Weights of a small transformer language model.
Size: width 320, 5 heads of 32, MLP 832 SwiGLU, vocabulary 4528, 11.4M parameters.
Each number is 500 + 40 x the weight over its row's rms, rounded and kept within 0 to 999. Layers, rows and columns count from 0. Numbers have three digits each. The size before them is the row's rms in percent of the matrix's.

# layer 5 MLP down (transposed), 832x320, rms 0.0428, rows 529-586, columns 80-159
095:544512468545466523548561525459457455414510523505603481535508491433473446495411436516506481490507513574443557510476563540465474504520493509481540507493524523490556447496452471524429472466453496515522510422526525497486477451424460495531538523
105:438450446487520562462508500432464444434542543510499533510495502509517495538549503571524570508523509553507477562468475547529545556541477443504468412475550451515437423570504470423493500509524453521470576503567499422382435557522529523534516516
106:503525547480483474504557485460452485552493545378510551477533479497462505475531474489558557405524527539526510491476609502522520523565480481560463541505577467492505569499470534470558492567532536497518459494522527527500578519534496501500478499
108:456530589575501443480479509562504525510451535520522471483462553500470508558482489524478502515527514499551540516521537546492498508482491527486469536547497484505534416556458527456440493471557480483464485541505546560415516494424565418495494488
096:490494500517424523593468527549422563418520490415582449552467537488457436517462499466454547542537529513483539437524444505522487483590584567511473450517435544470490467560505589501505470445556506528516441468528506458542470492485502479478495483
101:470497547547430501501421543494548574518491458454527464524524490473541470480503453411442504521447459569607563504528498474522498528437503516413498553493534640552487534521534478450435477506562470462607464549464531421458499536457509454516481510
103:533566436521453488483426537505431480473521515518471468417535504594561540547515489473498470485546585445497433522455549455453496491506554522452529521450529539532520434441453487524478477524462550484542499486517484423487529498550535481469569487
101:478466473481449517504557507521483491489461544467523556492471447479525527574525509470462529501505543486448467465471457427475549517449534537552444502479560564495507563535553534566509543443521469491536556589484546549552526577525485543545444545
087:487529471476507558450500470500531499496581529511514498525417474456530473521488457526531482477539457491519452501405517468514507453540514517411548490572464476496483480539467509586493548568557497439504470429600530543525451564541497444517551453
099:495548464487513563518519419482532475498563549511565433477467526549519583454459516463540442535499519524538482488493477567418454470496464525493517472457486447511493567452529545539532457484533555522524469453517456484435542536496521499472509488
099:505489444450495548564526470480443574533543497484463529577451527493510452539528532454488502487489411443563557517544457515516486484397456536491446494480498502493562537534466534454500484504518495512523511500527490499443437502505508525546492557
097:547551488511555539575552488449558458548580468491477506487437506561510510578562525478538570496462571473517482461497531468473525481545462499496492484510491548457451487521519448502484476568436544529455528526507574489471520466491503508550496487
098:506481547441534541543544495421529488470482481582561526411476464525463535499459441425488483470483543505475503466597508573548510441515502475467532537498549457471449427494495473487520507515398559472484449565485470484545505520510520459458535573
103:520502478537571536499486440541490520439537440527552415449550534513552544487426475500477547503491514500487526562544514498463489504550420486465480488491505467505514485554518520563485545536495490512532490508520534493446476563464540557499491455
102:437483506444518480457506433496493535515553538503532461488519449514531434435547504465464495512574555505502539597467494492517546470472565439470523561527545536530646525546540557475555516521457466505499466461470527475507506507500501459517513425
092:566504570485493588455536496534534543489494516535529513491455496535499505537505540529518520494418464462497421484507592467514492540547475382505480552453439559448496528522510524485507565498489475404559462569535497570504440502553511467492512527
107:487552436539453587500482551455533419417537501592570541472415469526505516490518464508474498506520503476470482503543532523466432522502524451513495450496459499481525527553486468509478463450516534536574543551486464552416525389448555496487490480
101:539520494505539477499484462481495581522456570474528492499480546456521499469458400460531451454478433478549500507483445452572464518454524535542480534496508509462542556569538480453484535470532559459519458432530498474516465441419498529471475453
102:451434489492529555501519502577509548468484479490512530438463462479497439446482487500462470564460539582575474541479424626498479464445610457534491503475564469486479572500483506503534589492457512462482566487560512538488461486459502524505488495
083:482469532518493486494536512478528429472481483511481457528419510521579468527536470478546535559506480443534578483476466536474503516518516525466495471505535425603437473514468485459533488531508491522507471455567493494494433478420429531473482494
095:504519549453488483516489504456433535487539516596483530487530500541490567427429483535476532455440499520525460504492489479531490497542563551544485501424489537440488483424486533549504577470509471469554510560566482492474471557521511449496442565
103:549507483508522501562460589517541474522486514500421449502493468528408527467406486528413516448441487522551454543518521496544463566408454455483549494518516553584479452461435515467573517502468460547505490459520491506521562469412458491493488410
104:403540523506512504471478471517492493506502528555574501451553535491562531469549489518511531463474491438487431479499545548490483527541526546418486386448496498498434458426444471510512465562577521471492478440506519450571457517429493433478578534
100:521529509507473462497494581454519502544458424548430466517490436467543498500518491556465538528506485499541517532521497526471501465461416558532449561526517455567458485546429506444500559521513462508480544537457478494486577542544463410431492443
103:555494488517548492394523531459558528497526501484579437473524601526553542443514517543503532537503521491527466520501478418517551623470551475506507441510443470529475429450498478504530460481466516532449469505534466469485471545507523491441524479
098:420618509532481473528477562527481515510491525536488499509563474502519525538467467527493457436522532405471528474472437538553545449534558478482488476505457545482520518568509515463532552477522401440465575539496537542548514471506518523490472481
097:575507473505413440465560441536533471539466532534496436493463465527491484441515554488495419497439546513523560491513446505496499526438452534513520455558439538487462520527465505542511481509535496457525478477514474533513537407516539479517508532
104:563488514464562524545549419577482517544548563457507481457537465425537469472452503522504529500474530456506466527554512520464516423539471551476473592482495436457499565530434519483472530525515389518531539475499495508568538493525478494416482542
108:458512548539440471599499469490535519561437517501507387508521465519506521532492477444526472506519447425540473408519539461509533432430505518564452472556511548524494544517602498496482484435525481461540482531489534548504454541526534497521474465
100:503516538530567503521461511432450527504464478470516548475489517502503529445526526513464492505483500526509487515536539493401423422547553444537500462500464529563531471458564492522490563521486537484503517528512481507503585472515539484465528468
100:529566505624491526467531472475472480507470501509531518459432578553490437475467501522592567521432488533501468565435507530512537544496500497492486522498513518528526510516521482467539535451478471550452513522518587476504522514460476430536572529
100:479495520471578545497502499439554489555492525514467460488489576482432478418501491505454477435504502496532503607486481470448473492487583503492535463480437551481535520516533466439566517452466572467552511409513469478497506478472498462544453507
106:546503524473427453466535442465468485481520507508458547531445564495525501464455504480469496521443566551514555554510492535534510455437502474501559546508528513448492454463564467538505550511520500489547464506497386517533494464540511525423531468
099:540544547519523626505491436481481520554462481459489563512530499488519538492617485467519563479494435494454486508507483454533545517490483547563502490402427489507439512434482452501491504488435467527483475532536509431523545477519515535460465558
103:411492479551427494494476557505492533480580473551447460520479472589550541423554507501534542473554472504521463495471553537524469550450507437494438625505508542448499419413519540472569441504562475539454535498472480584554524561578480511529498506
101:514554495459422457536472500483445506464475538515561507535447498495461532511495469408460492424452481464467490417475513540503521506527491491522562513591551537474476585500533455504465529552515448495498476504520523486480518474487500466512458548
102:524464452444489521519534531476512488538518494537438529486510483472559528546498455450534441519597482495510451394498430522457465495495501528541482559529513510531483463570404505533467474544474558478576479459502499455505484492433517566462543550
105:578486452523511452449394524540454481566521497511561533522586504525509552449563446521488555503532469498475507533566476546481474474490488474357476473556489484549477400529429489485518507519489472469460492525548455527455521449491486463444437439
104:521451500490476436472479512476455550479507506528612549571505523539459585432516530487544495512531481548475541438477480488477583506505489460470472433543514479506504471546538526532544564598547511561536461474483477482497433443516514521475472483
101:572497473507512439505574543582496496530521454437479518524480478469439500431482555490495483484520548492472520543490471505527475481568545507525477506529501513532427466477450520548586416492482493448468524541502525454492471482558482456397456488
100:426510463470540510530462487527509525474506429490600505445510474504524456505494503521530461531562552474483448488549554515470482476499511495532408483461617511444490518485569528486476459547441413564395461593506561515486496484466542515470526474
103:518515545499499521435486459482540486406389545551563491489538575505512588566497452477494468483476525583496514413535526481532507425469446558494482517474535513506512464493441513461522465511515468453484489534500501483569504466473480451483474537
095:504520490413458534489477500558522504459539451510475509466523536454458519490522501546524480550433533474496421543526492507488519551519534452553367577551493484501483517437456452530547545400497472486560428597559465566451424501518527470506522516
097:505472586546457462535493497504467449592430546453490466512547479507555494528543564493540546488506463503493572443566531566555541517529437455493558462502503525461505503426540549526506521452505516583466496470473497490488485571464486444531462562
104:415497478463558536472495537483501529505525546521465504452423547522508405529513556536522520615524501501492455551503505451458501448408517489492458433517498505503481545494452568472524553488511464468429486501527502506492542525552452469511496475
100:507464527498506446487570460483525500495484490525524476458543511477541524502516517452551471492532538520504521526453501516412392555510428537524537510496457474514576483516503478491443528499492541502557420520407466433473446515550471510440504468
098:438502499442466513521534458523522569527480554478493549527494545544472478529488488434527475463465434519529475528471498467533504492458501460489575476508558559516587472531523523471459475450580493473500461507522528511423483481513552498504524536
101:487452520489521581457528428464387466544490528518502523512422529510465467520513449536526570428515473449477502534527522476431559521474527525541493475495547477560519477468441574451521496567551534526616497453533523489482493517457473471415467548
104:496492495487542511456524539574487515522474508512479577492508519462459485519463465485507513478498486459505533535453476554573508487411548538544521489493506539558550461442455538429474489492423447503488495540592606453489524540554494421498507501
102:528522508522491427443504576470539475507515498500470508476536497541486543557471407515526511411495503531500545545522523555555470486478485528514490571520516417461487533502526425528532489534469512488533493416469465529490502552546488470428444470
103:531468463506530528486499567512492572472447507534435480495445514482485535492490417549506394548547459464398487474481436518492521546508500509562537511504533508479465442485489438540481506526496530472498379478455533510482543494476552492538499499
096:442523483481510533464535487542529545505493486519526532481507519518442457544485449459571487480535460499546509477431463582424540444477447518522493586524495603483543428517518509428559480429488571492428474452489482412486491509497507523548442523
102:459556522478511466479488484440533445497530562558480516467514579505528536463445475495562435424481509472500496472497487559534506402468477572467512485478515483577552401556532477460468532470508554527523482489473431465509476472471529477523472531
093:482517567498469463530505604515484484464518452486465469520453555508427524434532423570431589495530505539530458481503473478512474519438550489478559558487500501570567499485507550541475572535441460490504501482462535438506450548539505513489471418
102:490468500500475459567510479521444520492556587515448488571502511467451504477526501525434602499544507493472500448453487435496476437471440471463520542474426533533547434516491501463438484499558486572511481595432513439460536487500486470502486527
103:494482557517477523519532493544501537522522554447454506497437559447508448461499475503557396407510459432460468494501535544485458455441470502516457490513464520527530512534480540452441458548511490461496419473478475518552482567487508601402537563
098:555506404518467522537528530494515468480520502468519485476496520508449537544495565453509467528458518453499427472566496451497461476469492523600518567524486576511496558485469478516520494569469505436518532502466570523532456495501516584514481471
100:415461489467452519501442472505489484497520433485420497509503506530490494555425549484534529509580480517510503444516498480598479496433558535430480498591533553491486461496543450501546506436486533507517481427480490537509418431486534482551563499
# layer 5 MLP gate, 832x320, rms 0.046, rows 530-587, columns 80-159
104:485539546513441527449459551496516479547492496500451496496530609526534498517466499488500490473465496555497498466534592448537466517523378534515483586526438515449447452485517472496465499540431520456515517555487461516497499583549486473551483494
101:486479496564500445542536560511505512458523513543553492517526459509468490518540561471501467498517523440528498493547523460519508520518486453504506457427473464450472517573509466504462522564434493527441458518531504466515439584502574504567580466
110:499458512560541492496488513511445514499458537591524485368508557549455496498461550475513540495536509501478489520534494505478548414491497451568461471499521528453503480409455505569445510541459529485379563539423530453517415514453517520497536511
098:442512497462506565451516478511508504446468546461505516498481488464509556542501535541502539465494571486500453445510471472573553524519469521530507479469437534554458585493464483525540519551506526509447562517507502461464471506524467600486521524
102:519453502435549528525439489535460466515471533476541513512477498483559484432528551512555509502485485505573469407485448464470491485529522448494415495506550610508509464508501451568478465442504510464555487492555486498517498587529474488565570464
105:533494495531503507427516479478463537461498495561476533589447467537478504449474534556528539466572506444549471515423499454462492520522469531561521565598557556471563539462547542538445534459500482420570496490499608457557545458484560494490443499
104:488485598473535575539531507538485469484437471485466478512475461522506515483484548549488551384574462490470502528484509588450558438467502444425505490523566491545519462474510521512484558424543507489416486472469435477433532500474551530530485496
105:454510542590571448489423488476450462441558482528505542552494457525506567528492576546545470493471482503521558515480471556514560534520487527483523498493493568401518465494453479502435498426527467482483503543467538500509472490481500483520550529
098:510452505477426484526514573657550523501499514483439457519554448461473583584481519554583496467499492409514446510477505450501452512448439419457549502489532488497504455424511522493510513467499503506529479547522495531556535514525509479471520436
098:537431527480465577500516506472443443459584492482534534458517579442492541420449493403548457458469510501500492533521526427457557526458517511495551561447476502474467503560500528499516490448516515581409463479485538483566538501462529499503500544
096:503427479440501460501524529467544494483456520562448556473558568550440413537479516505456456525517470448496459472517546493521589541445459514449446459442500499520546459411484520510510487494500538482487473550480599447447488478423527473535478408
102:482524494576487558452495471434507507548512529504458508560413560523491521516488494551516578493481486451503437488479480484564513444511500521565459497480516494494491548520410487405491542508496486425477482502501517499518533527493491548478456586
102:474489544508509514458481497513481531466527478457488519442515480483499466569592546492451483447551472521556503514519517456487505377504480493442439483534392481520508430474519544488485482448461524496521552498502557492555469546466490464467588485
100:489454485526507423573520517458526446428490480505552494524577468531568471508510531548421525527498445430446486533488504497568472527475429512514423533493558485498516506464491517503451504493526510525538438470461516504555504429538596523526460522
098:550547512542503509454506512464453426516508490494513463506491457538475525489434517545494502453476507555459526429501547468471501490552503492516474485543572508481517462506543521581513486514510475438480469513533591499408471529501479496505507498
099:510550530478531548574527470553507479463527451507509495532474530480542504446533459494503488407508521543488494508459512529540511540476484457537533533520490465503478475536425489532424525526442512477575471470516542535488508528517442548500553491
095:484482527493492455499507524443416536543584541470508501534432513472534508390466525498528475519538486432498452541501478529538542482507490522493524468478461442526489493588530477401479532531500531499495516537458450504556483486497485568484577401
098:494524476463536504485465533488512439505557535508514546576565585490458507489546458466470487459521463536521478481534545484468462575513532569493519512552497480495512527434471531435496629494475525553472563429475447514489509571428502519509542512
104:512449541456482521466513540522447471450577536484481512540535488496561538521527487548452504457531472468416437425558514428530522499525432464533460521497566489526571445515521549584449517529515521460496480593475482592485521475527521470551482518
103:482495543532487491629515488489462461536502507493528478573570548529549469409558456498482513531506497509459513511563493465479527531474524542476487550513497530504557500504551477485497540477538451458485571463486553473476492502589487513543491449
105:459488466502460518500509503479463507495467481501434513531454531555439474556541491425517464470619547536459489524502545530518517550540520506462545534531496510509514455488495530468465560503515539448490487491502505474516500501578586504508455498
102:487445515483527544465506498464548473455522447534504474478532478454495498529482495426518453517586445437582509521527542459457533531427490498542525522457435423452542454437511435531496572502543512453518521551520551489480423475527482489521442505
093:508558565503472498533490503444517476537527444455476519497462445485480517522457494544457543504493537499493532483515546537501476497471518508450542503508490455490550458485529537543482445562501551506435453460446525527523520499530499524515468525
103:443477544494526489484490487462519523391527497521507453575523529453524484558552480599519532450559447553479540485479498523455496531507468475567504522466568404517544465486498564478480518482493500509487496476461585530474524548473444512495532566
099:526524495495485449567509489575513461508574495509508532463572497458441534394458541578520525445530470457494483491513493526480506550495528490463481496538493499506528516536468485514522495488587452455510521521466450506479572461483404442519620540
097:499484496505494470445457502451507454541503473536483507490558537534465434444486463506530511483493531534491534454537522514580501470476435408476484450470530489551550474503424537485468554537507472505551518556545491446511519455506519460510564506
097:539494429440515523497474565458469585513527467468493518572459435550471487522450490455504563467564453506534505482534430465561515555422500543548541475484535491453487457487605520495472509554458494492524468546502454519495441509531517517545523439
104:460468480562527524513557551552503535545518453508510523505633509478462455517539462503540522445535533532477521463488528463481476536475494475485531525548533531506596414561511506478524470567483511466490574414436473514500512488475457530450493498
108:586492485538559452466473493522472494491475490521455484524442495484522518512524511544493459500497508551589535562530443558476485539492495451484484512552505498491504440524462455496548535454443440494527523484491555558486472517541446488570548486
105:487428588524572546467607516521441489411543532437506477562477508449525475509504474493533489531500467482485501476517493445470542502584506465491416501476531532432587438488516499575530452478490460482482507484479454497558556571503513519477503490
107:459510537566512472553470493604507555489485506483480448563492430594512499550529448560511522469538521477458560445507497548529484562466510507510439498520499517513541508514459534538545445513524511523553511503536556497471473526500428534510467528
102:485468517462505462430436557402491550457548459470448568623520553488422408565485452537577463437475444519500530490532541436478552511442408526490467462491418569515528478517529486529548505481472444457519463555491554511520515515441539499453528502
107:523468529476476476521521497489409493456547515461520466548448535488535564510523480446545485562474396486555535529537585512488533435546391529550461495475484515445527478443503508517386470567456470485516414589545563515458573548493545503459464503
099:494532477538401510510527477513464531460542531506466544558619571556582504447552443514502486508467489522486485486485534519529540496450514547480581482542517484472443493441498498515498495494479503540601463523475456442487493520447484483475502516
098:482547498537466543487471494477481551500507489451446457484519458435535448501537444525549506468434422487515487523473463504500551498486466588509577483512466534478510503516503509530470521488551485520464481427465507513533463474463452496527482420
100:497502479493512524482446542494526493507442450533557503527576484525547501528487530511510579459448521512520485490516552533513510515489444497458469467493591516510459489450546431530428507505456512494482514490477476466474526614494548531519543525
106:486580505549459451472497493496499479495483459539501502587546479448509466508530504471447491435517555481534506513484478438468479465508489504443477448493555520458532436506492458506452549600479549490596447537457529501528448494491458482581489559
103:527429443377466532510514450570533474458571579509483470465504577533516561472503482453433586468593524411475546507554577530509489500511482505538435450531502536540497462480469499508493479535506545531541455519469549484480544536519482522418496497
098:465507464463530569430451479505502411536498538460422463555518430459471468472589532506576468482521469449469500517455520456541495510561586483479530515487542528495407474563542572433475501569465515423560504421474495505545471498513479491503475499
100:563497477573590576455540510421527421485479522512441565461519488497411551552461459548556566542524540462528498457477499429516554477446481456498497468533519510504522529520464554472488540561422467556466455494480508468529477491460533559565518499
097:518505519507490493548435499529481506427495571487501567505598439490416509482486484477508501499496478509570431488436464540477495486502513508546498500473560478519545504514406537443495479533488566468458500433569473533520513502523473516437490483
102:495456497517574436501460540530444492446449527511544586500415575487475438519557517493495455480430445482446508490486460452520535480541464497568493545471463452436615554489526487525472475477452480526506551550547509465529485558495550469463426487
096:543464412488481463547489475504550441491427507550439565461452554439492440478533498476482445491519502568498565445511420527502508563459470499501561513576520521537533523480458525499468472606583518517571533461593521486522504592457562516553498511
098:522502458510492524502448540578543401515471484564514505520584621490471492512502472507513538521507508557466489490554523545477532494458472477448513534458523454511485502449408542510445463500477516456495386513481481468518591537491522501538437477
101:500478502498441527536567454587485519542488522554555504455533505444461491514501497444472559422429475581483544529483529527500431550554480486572567552503449569463485532532426584491498500532506490483555502489507528498487500454480476444429460446
098:454468502456607498466532409456491557483481416440444503415499474559485513515540578544505405532478522429501443555493475475483501486447463543474423573525499582577572521508508518545473474534500496480518500537490519490526464444406495562474421566
098:497521506495512436572459545542557521484474507513457499534513488558466528484477474463473482485574456503518636584460462511475620479504426462541394478506491546451508475495494567520497493529472476553512458491478524552492518560473493558451432489
099:453506469523493462483482484525480522415518553512486466480533539505448475522450472465523494455494507546562503572441479482528505491547506461603570517532543508567535494482543608544484514478509561501485555480440513548490526508530548512545511510
099:492469500463565473580440572573556452383466482452512433524523408506483523515456453533490494518466502460507506515497442464520457493527505507523468473519520537481506513540547576463509464450447522475370445465490570556507490552538510459485438482
103:465506446539551542466493487433509402517503566525504491582560554533504513464499449486493479528503453555493495500505443451513473543499507549512509513544518463496522424490523454571406476573435483425477452546506459496528550521465459492519517530
096:477448494496536549473480488538490504547443484577528499519464435490488529472535473526489494550453480513539545467543498532441493447552479545542475538505463464523515495550458535479529529475467513456517537560473526465473524504523506545471493563
093:518490529481474526479464478419490423514500538526546503461543531480468554496481504529531487495502488534528472508506497531563531491556492517545474456459546555571479546519520465472548540518582489550485486455502539574470519459499530528486476523
090:553550474507628527537512487501460533439455495541460545491486537479538491557452525510482467571504432460481476489514522467467482466468486438485448510473443499492412451506464473505534510476479535410621513513471517495446479504486503492457494469
102:510502492512495434478448533488535475506497570515478465517489564460466509494519381544444507514494541538490469461458503550461545507549481467495585514498480532533509471484459506476488472499433471513484511475497510576471483519474438445445528551
102:474503451510475565434491562555562527520447512535568523545521559511491476461555477474550528419500474470477541414490453614527528512579435519454510504511520554439499478544490553463538445505558538475464603507548508435523442444442540606452459529
102:493454533496460508495560537456440470505546552514502517452522529511599594540495447562546475497433604475520510509482530445547573478474507478487514545484528455512524505509498479488522524534559554513475534451507491516564580530466476489544500490
100:542530512505520454436520395464460436410572492477520511507563512471485491458508474524474452454467483479518549457492485512459547439495510499545517497510489470489491554513392460495487503498481446626525438546459595541509378481519476465494518480
103:422481503505523496482493521533445486458559468472445409524603516529454501606492476501564471451541517464511477524589466550491538430488524457475507507459474506488480481513464474526454499491477535535520557523484449564540532519491537445587528538
# layer 5 MLP up, 832x320, rms 0.0456, rows 530-586, columns 80-159
104:452477440489517481521502485535474458480516528483511522532459582502487449388546506458484486494536448448418490495485495511549548538514460552534482495548525512443481560500464529458457571487522442518565513443494506551535494526460497481554474496
103:494486457493497555512490507484474503475486604478512531494516514570445491499521555378566506524462481520536469466469508516453536464440521532492547524444510486508516475524541580506532552511503511498543557529536467496505489509488494578451489633
104:423414583491422590501547485537531540478447414472513540446525484533581495532559467502500482421479544533455479519526512446455531480535490564517580469417534410455503477454505508484513549520503529518455536579481451458523491504510512562441516518
096:478485558487461596484489536425521525510477429445507546498567507497494405486455488527559484498533491511501442561492486540521506524496515538486482578508513508471614507529529525517551421502495531554541519536524505496593523503451534556560434575
101:550478461419501494526538508526492502419532420472503469465453538483508505489413509445519495556488516470483590485494522498520475457429511471425543537502461435518479509476490464516574503442496549499510481502412503492428461484469526477539506508
102:473511546505554485564462563444478537549545539483496481504541507512440487597508541470443480428469521529470510524527521521474452594489439546478521472470447461509528486495546506539512438570535555494479505504550483524519453470437504501517430511
105:565525531533496541551527504482504556468500491512493451491441462517469441529508491432491466513487446403561440567500593447446470490507485521568447574541528525493563550552492505444536473494502493491505521575522492476579519478462424469477569497
102:474547452522527530499593518495545573504441547501545586451502490525459499471514512494464491476527467411426475468497491432548465448508491434495427554512491568559482533480565509473469518481505409480545566456515575402530453518459493481462538440
096:546522449552458464454543518500454513556442442510404485527488441581470412502497438455511468449480482458528523523504521418460526506531452494518492476557507464467535527522493506518567515483570463499472543507559487538490521473516539473527488511
103:546442489476420491471527583404517445535461558498448505438541563540460506528498460445483521552536500542458448519525537395520560504497468516463508438436500474450465521493467476504506497497517457569478516557480537569509526458466497482541500419
097:478428535550524531477418491505534359482452567442485527535448484486491531534510456492474500525403480484424506557527475531453433448484535430440513539480466501472474500546481504493484468540534502462477523568522518505470575449484510473446557488
096:470476535487431493568465455547489486424416460462535460504515567545510488530426539461564539513436516490537497514531424524508489462478496563455468535469533522487482519505517428485466538484492501538584422490485455489536437525512518446513452531
101:539522512500502487511442539581471535484534468542502517515436586513418560476527449526494520473460566527479497493496499515496525500463452515517423523478401454482481450525443487512475479462399443453518461480511515494497510549513505543434516501
104:508546491486526487483517451528473531449513498462501541479544408496516439490478502543481483503479453531522517448503540549501439462526437520492466497458529524459511560493495466529445573520513519491452504453457466481581502532566460548490456519
096:511516482480424505519493574448500560516465488506483495494515440457484476513525476425519514501485490493475436559417536474539566514491538482444501601526498482442511460553496517447510557462505507530583443491482519559565567504586552522431482576
104:475483546478475585492480549426537520488501465593461488495449472532456502477498594561508566546492521461491479535526565530514436480448439533524539559471493551506480531543445486547496484527500495451551517425434517537445530478568460538444499517
099:500506516477488495466502470513510526424470452481465499526556512485492465544501557548456563429449513600511494447476571532487492466463503536479520508486487516552496442511498485513467476515491470483534559496510508505549534544426556370523521511
103:477533528544531472527453565527494400506506549488552535495443523547493564466480505532452476521539506477463592530528498513461630559512484489500484546454570456492469533549484560549381543589540475448457507545449502561459492555423497508526533452
113:527452511496449499511500486558502398450554616445508501491510543471517534407506500496463473468499449453438518428502429536568502529511507473500516507514495499571480550489539489572480462479525471518550488504516469503409413470506521464575467531
098:501459421467496570454467513439601470497487504507515457443541492511507533492531603504474506511514539429476474497461486541567587472498487526518566468486455524529498377502417535494476487513523530425582517441520433533480555571526484529521462489
102:479478488559469434506526522529476536559499519497567502446480450431529555504470484441437471539492489504551537460480470500520624503517489489481499512527492574481477555526492499496462475418527519575500519515523485485464478518549560480537478470
101:535525469470528580485576475446484526528456431500547603440566550491572494564544496471509567505550510533545480529463507535471506530564498461396476499480521507518491489522487522496546430554567557524541482468462472585464503497421536529538469569
102:528459425556483509499439524486465543517466507536555492548474513518543525546567502508478592469492486524545560535532464506468465519557479583476477480492497542494491521495495499527489562516592493457442528503547497452519421456523471420567473464
105:554542478485500424503417450468562575501517536464497483581516571495552448523502475502501474553608512541472490554487489445509528558492519476485505496516472490454486499512557577407469509497576554511527533509485536474458468500439523492443587459
096:519530573550474501530517510445489538481470517470462546530482517472421559482522563481498534479457433543467526545479466577464423419494483487513485539542516507504469513487490546463484501495533426538571485536472512556505567490482518517486474463
094:521532558414541532564523474540512498482530492491441446518476487538559528437564485485445495553487590507503463514468439532564511502477462515488412478542470478476475472497465468512492581498528549518518468425551417503438503466553484516519476526
101:444489535453487466500539524423488510524474508482485391480502519578495466489468492470495481551584475533508455464497532475481488583452524525480555543523521438520500457498552547511518464462457438470497496513412537431519505467482526516441471488
104:473521456484456534570531511526435505583476522542472475485498515483474500488444464501472430600479537535575477535589543498483564462490505448531542551467542542543470528421490491452524446526473519474491513529511509530463505478423560509485434535
102:419572583477479552536426526535601426527493462444495492489557487493467507554411525463532467520508486456472422484497499442515464608468492431496552485488504484471482575435450542525522532523586528453527539524481523470370559533528488501566565463
105:505417537498498503507430497518503447512466522469482498472511506434530515440518533489496545514461534511482526460512568503556465446510437553498490579488500515481532436534514486536531486494494484554477522577515472467476493480611540547564454559
098:487469563401411532419510512459509524518416485516450463430492501471468506454489398473483540469544571473502456465471384510492503463518558550483585483522501506522406540515493546507478543437443496461556512488571518444517398450480547571505438453
107:561593498545558474454466516531509487529459434497532445469490454522597481489505510563438533562537484461460472515525602466477455472483499494518504463536493507503457521504527526505464514461592479514528554553476509486557486564490520540426525480
107:505502523568507496498451416483426540490405442499491496473469528504507472537470483537570494539471467573574614463521517501508501465529488439457531488409506492476509411539509531523527509481480474464528522509477583532496539526540479479516367511
099:431541483568522523461576506528473475481464469505466468501531535585559526514440413515528545522482542544508499441478529503481470565546501460543478491511487479512474517432511482456513492476435514512578557504502461510524484451517450495486517476
101:511496499425489494462394501411544507519465470456484518539559543545514472581522435501536565553479559448534495454506511555498489437458475466508559530483507455486536446594532487556516466458465467507544539611427450532478481504467451478533553489
099:523519524464492461420527483540483506472571538521452414520494583554557509537492503513478446487510478462461571569477536449515465534441528565568497534593538437458509435494449485506548529498481471476500476515516455538503479494579527522498458464
105:493413473556505465540510490458470582485528524497432528483466507534511457508500528550518523522531566520477534418467537485544535460518474518499451528450511506590545499496418497539577538440533597447520567521573537508528490457507532414462495440
103:534481513510469503584447552530463527469541538531489522515508548454481510529531528474507463507515456509510504537479455504529518551518427511577468440511448450438489465491517516478544545462428487425520478412468554486571516538472512481508548465
096:522431486487493472475478518511449492516504526480607510553452538489473545412485492456500520472433557485485494532510490547475483492453489510466403505508484554529540496456480466465596497494551465480534423465491510492508477508517457480556537464
101:469516457508558534493467538511479507488526484489556540491509493540485416487527473497563518496482381456491496489482430536460528519525557522486456512504550511473548485447501539532517462436517482460495534464496500538497522482509463528494534450
104:493499479509516479509550509548469461509500552558522430531544567541443451502509448450464444462544509509512556482549574588521511581519474518539544578552465519506472514474506503485541424475435500516512567564481535475574520609497488501505549561
098:482440498525482529490470504466478490560546529504488488536505532540503505480473486491500485425507552513503457487425486526544509439417503478518584575485449487502505480480490489426543540544465508525472381516504499506463575513487504451528519516
100:529541497493552492478527507468491451476513475540529497511498534514539487494490409431465525481464483553502521471443508543512533491490547526393523418491472484529524567521520572511518531453521518447535475490558476523549446484453464517431545454
103:497452450468479542531534543530463425507553496573556437515565456580456486502499518492514464497530514493488515471507454469442534433471519497452464530544469493425451479515502544573482525518576504455526509551541509470525513492452499519530510495
099:417462394508451484498479527540563569512390503439483470420520545554493443525496425502522482469494544455537415618465532462533518524566476486455475490478517384489525531481479452525562496528438544560369515536539483460539491520538485579528485548
100:456458534498465445553482518544491480499564520535501540455469519555537457569435423463523478575529555456513530458474548444471465529534496416519489460475492466521510464530484480433535429505519524440520540461496513498418497468508575539478525530
101:493432473539556569512470446477465452444489482503486481474456502491482488489518493448464556467482473523555516489487548495530532517501441451443528536581497463474444496438458470443504577470507443466470589549530497554524536535603366508560472460
102:537550535453462521525471515455460508455512537415514494433473461548470551512501496535513568542542520460467519487534487565508535430491449480510516511458487508485550560560478527531479540532562543450470487493488568499444475462473576523500532450
099:526533455489554485539456554472558478422514503490468478550448501453492456521574467506528557515520493483492484497462440469535465435477487572421515522503541538446560456534521499523546521559514546485484473471504577489483456582432484484458471535
106:542495507513494529472525427482552483447526453456561580510513551473500495513532564505429508562421387438517463433518472520453407521507503468464510544509452489511522552434487499498521485474550446542539492535496516472505412465515541404531453492
096:470493462414447522508525558545520473465483478548404509513419485485491510542475464494481479572457564486584500526531471501515506523469472459464500519557508497521523554542538503514537499497473474493475576468475485495454487449579507512511475463
100:542515455514571547500539528534478450493460450530517440533474498495534500495492485493493480506456486561543488462546563491521433526516487548525490553515515529461472507514445523575478474540561567513460518509544455533570511548534468548498554488
094:465456495535523529412506491430537485506429415595510500480510499604600520418455496542545506470468536506536578487569540502548492513479485524510547495460565487569465443464476439500537512527492516516466495425524553442535499466496464509476525499
101:513476459499521447525573488565503519503491529462480517527546455518463500471455492553478492510544493523493467520594549425554491554519504523518510517496484528493470511486512513466489494542462497561560474552469444450506471547552507497508501487
102:573567468529481466437517480514536504548475444511516467524530498476438459544493493551513557450531483514542519468543463493499528479477506482549488549485452476443562438472480564503536565498522508506446466557478541446515500515516512519548449452
105:597447530526478499559504472461567471560432488538462617510518460497489545532531539517501514497489474496519486463614445533461492464440518515430592481484528459533472438544527414508475387488467513504605502506512525507463454493495461549518493423
098:492458506562483561442453502479500450527464515408518443480554480516521514527539444520499538541522559484489498509521466532551482525561508437464544430470461531502494521498470515495506505483530458496518588526557458506540415483601536497537480535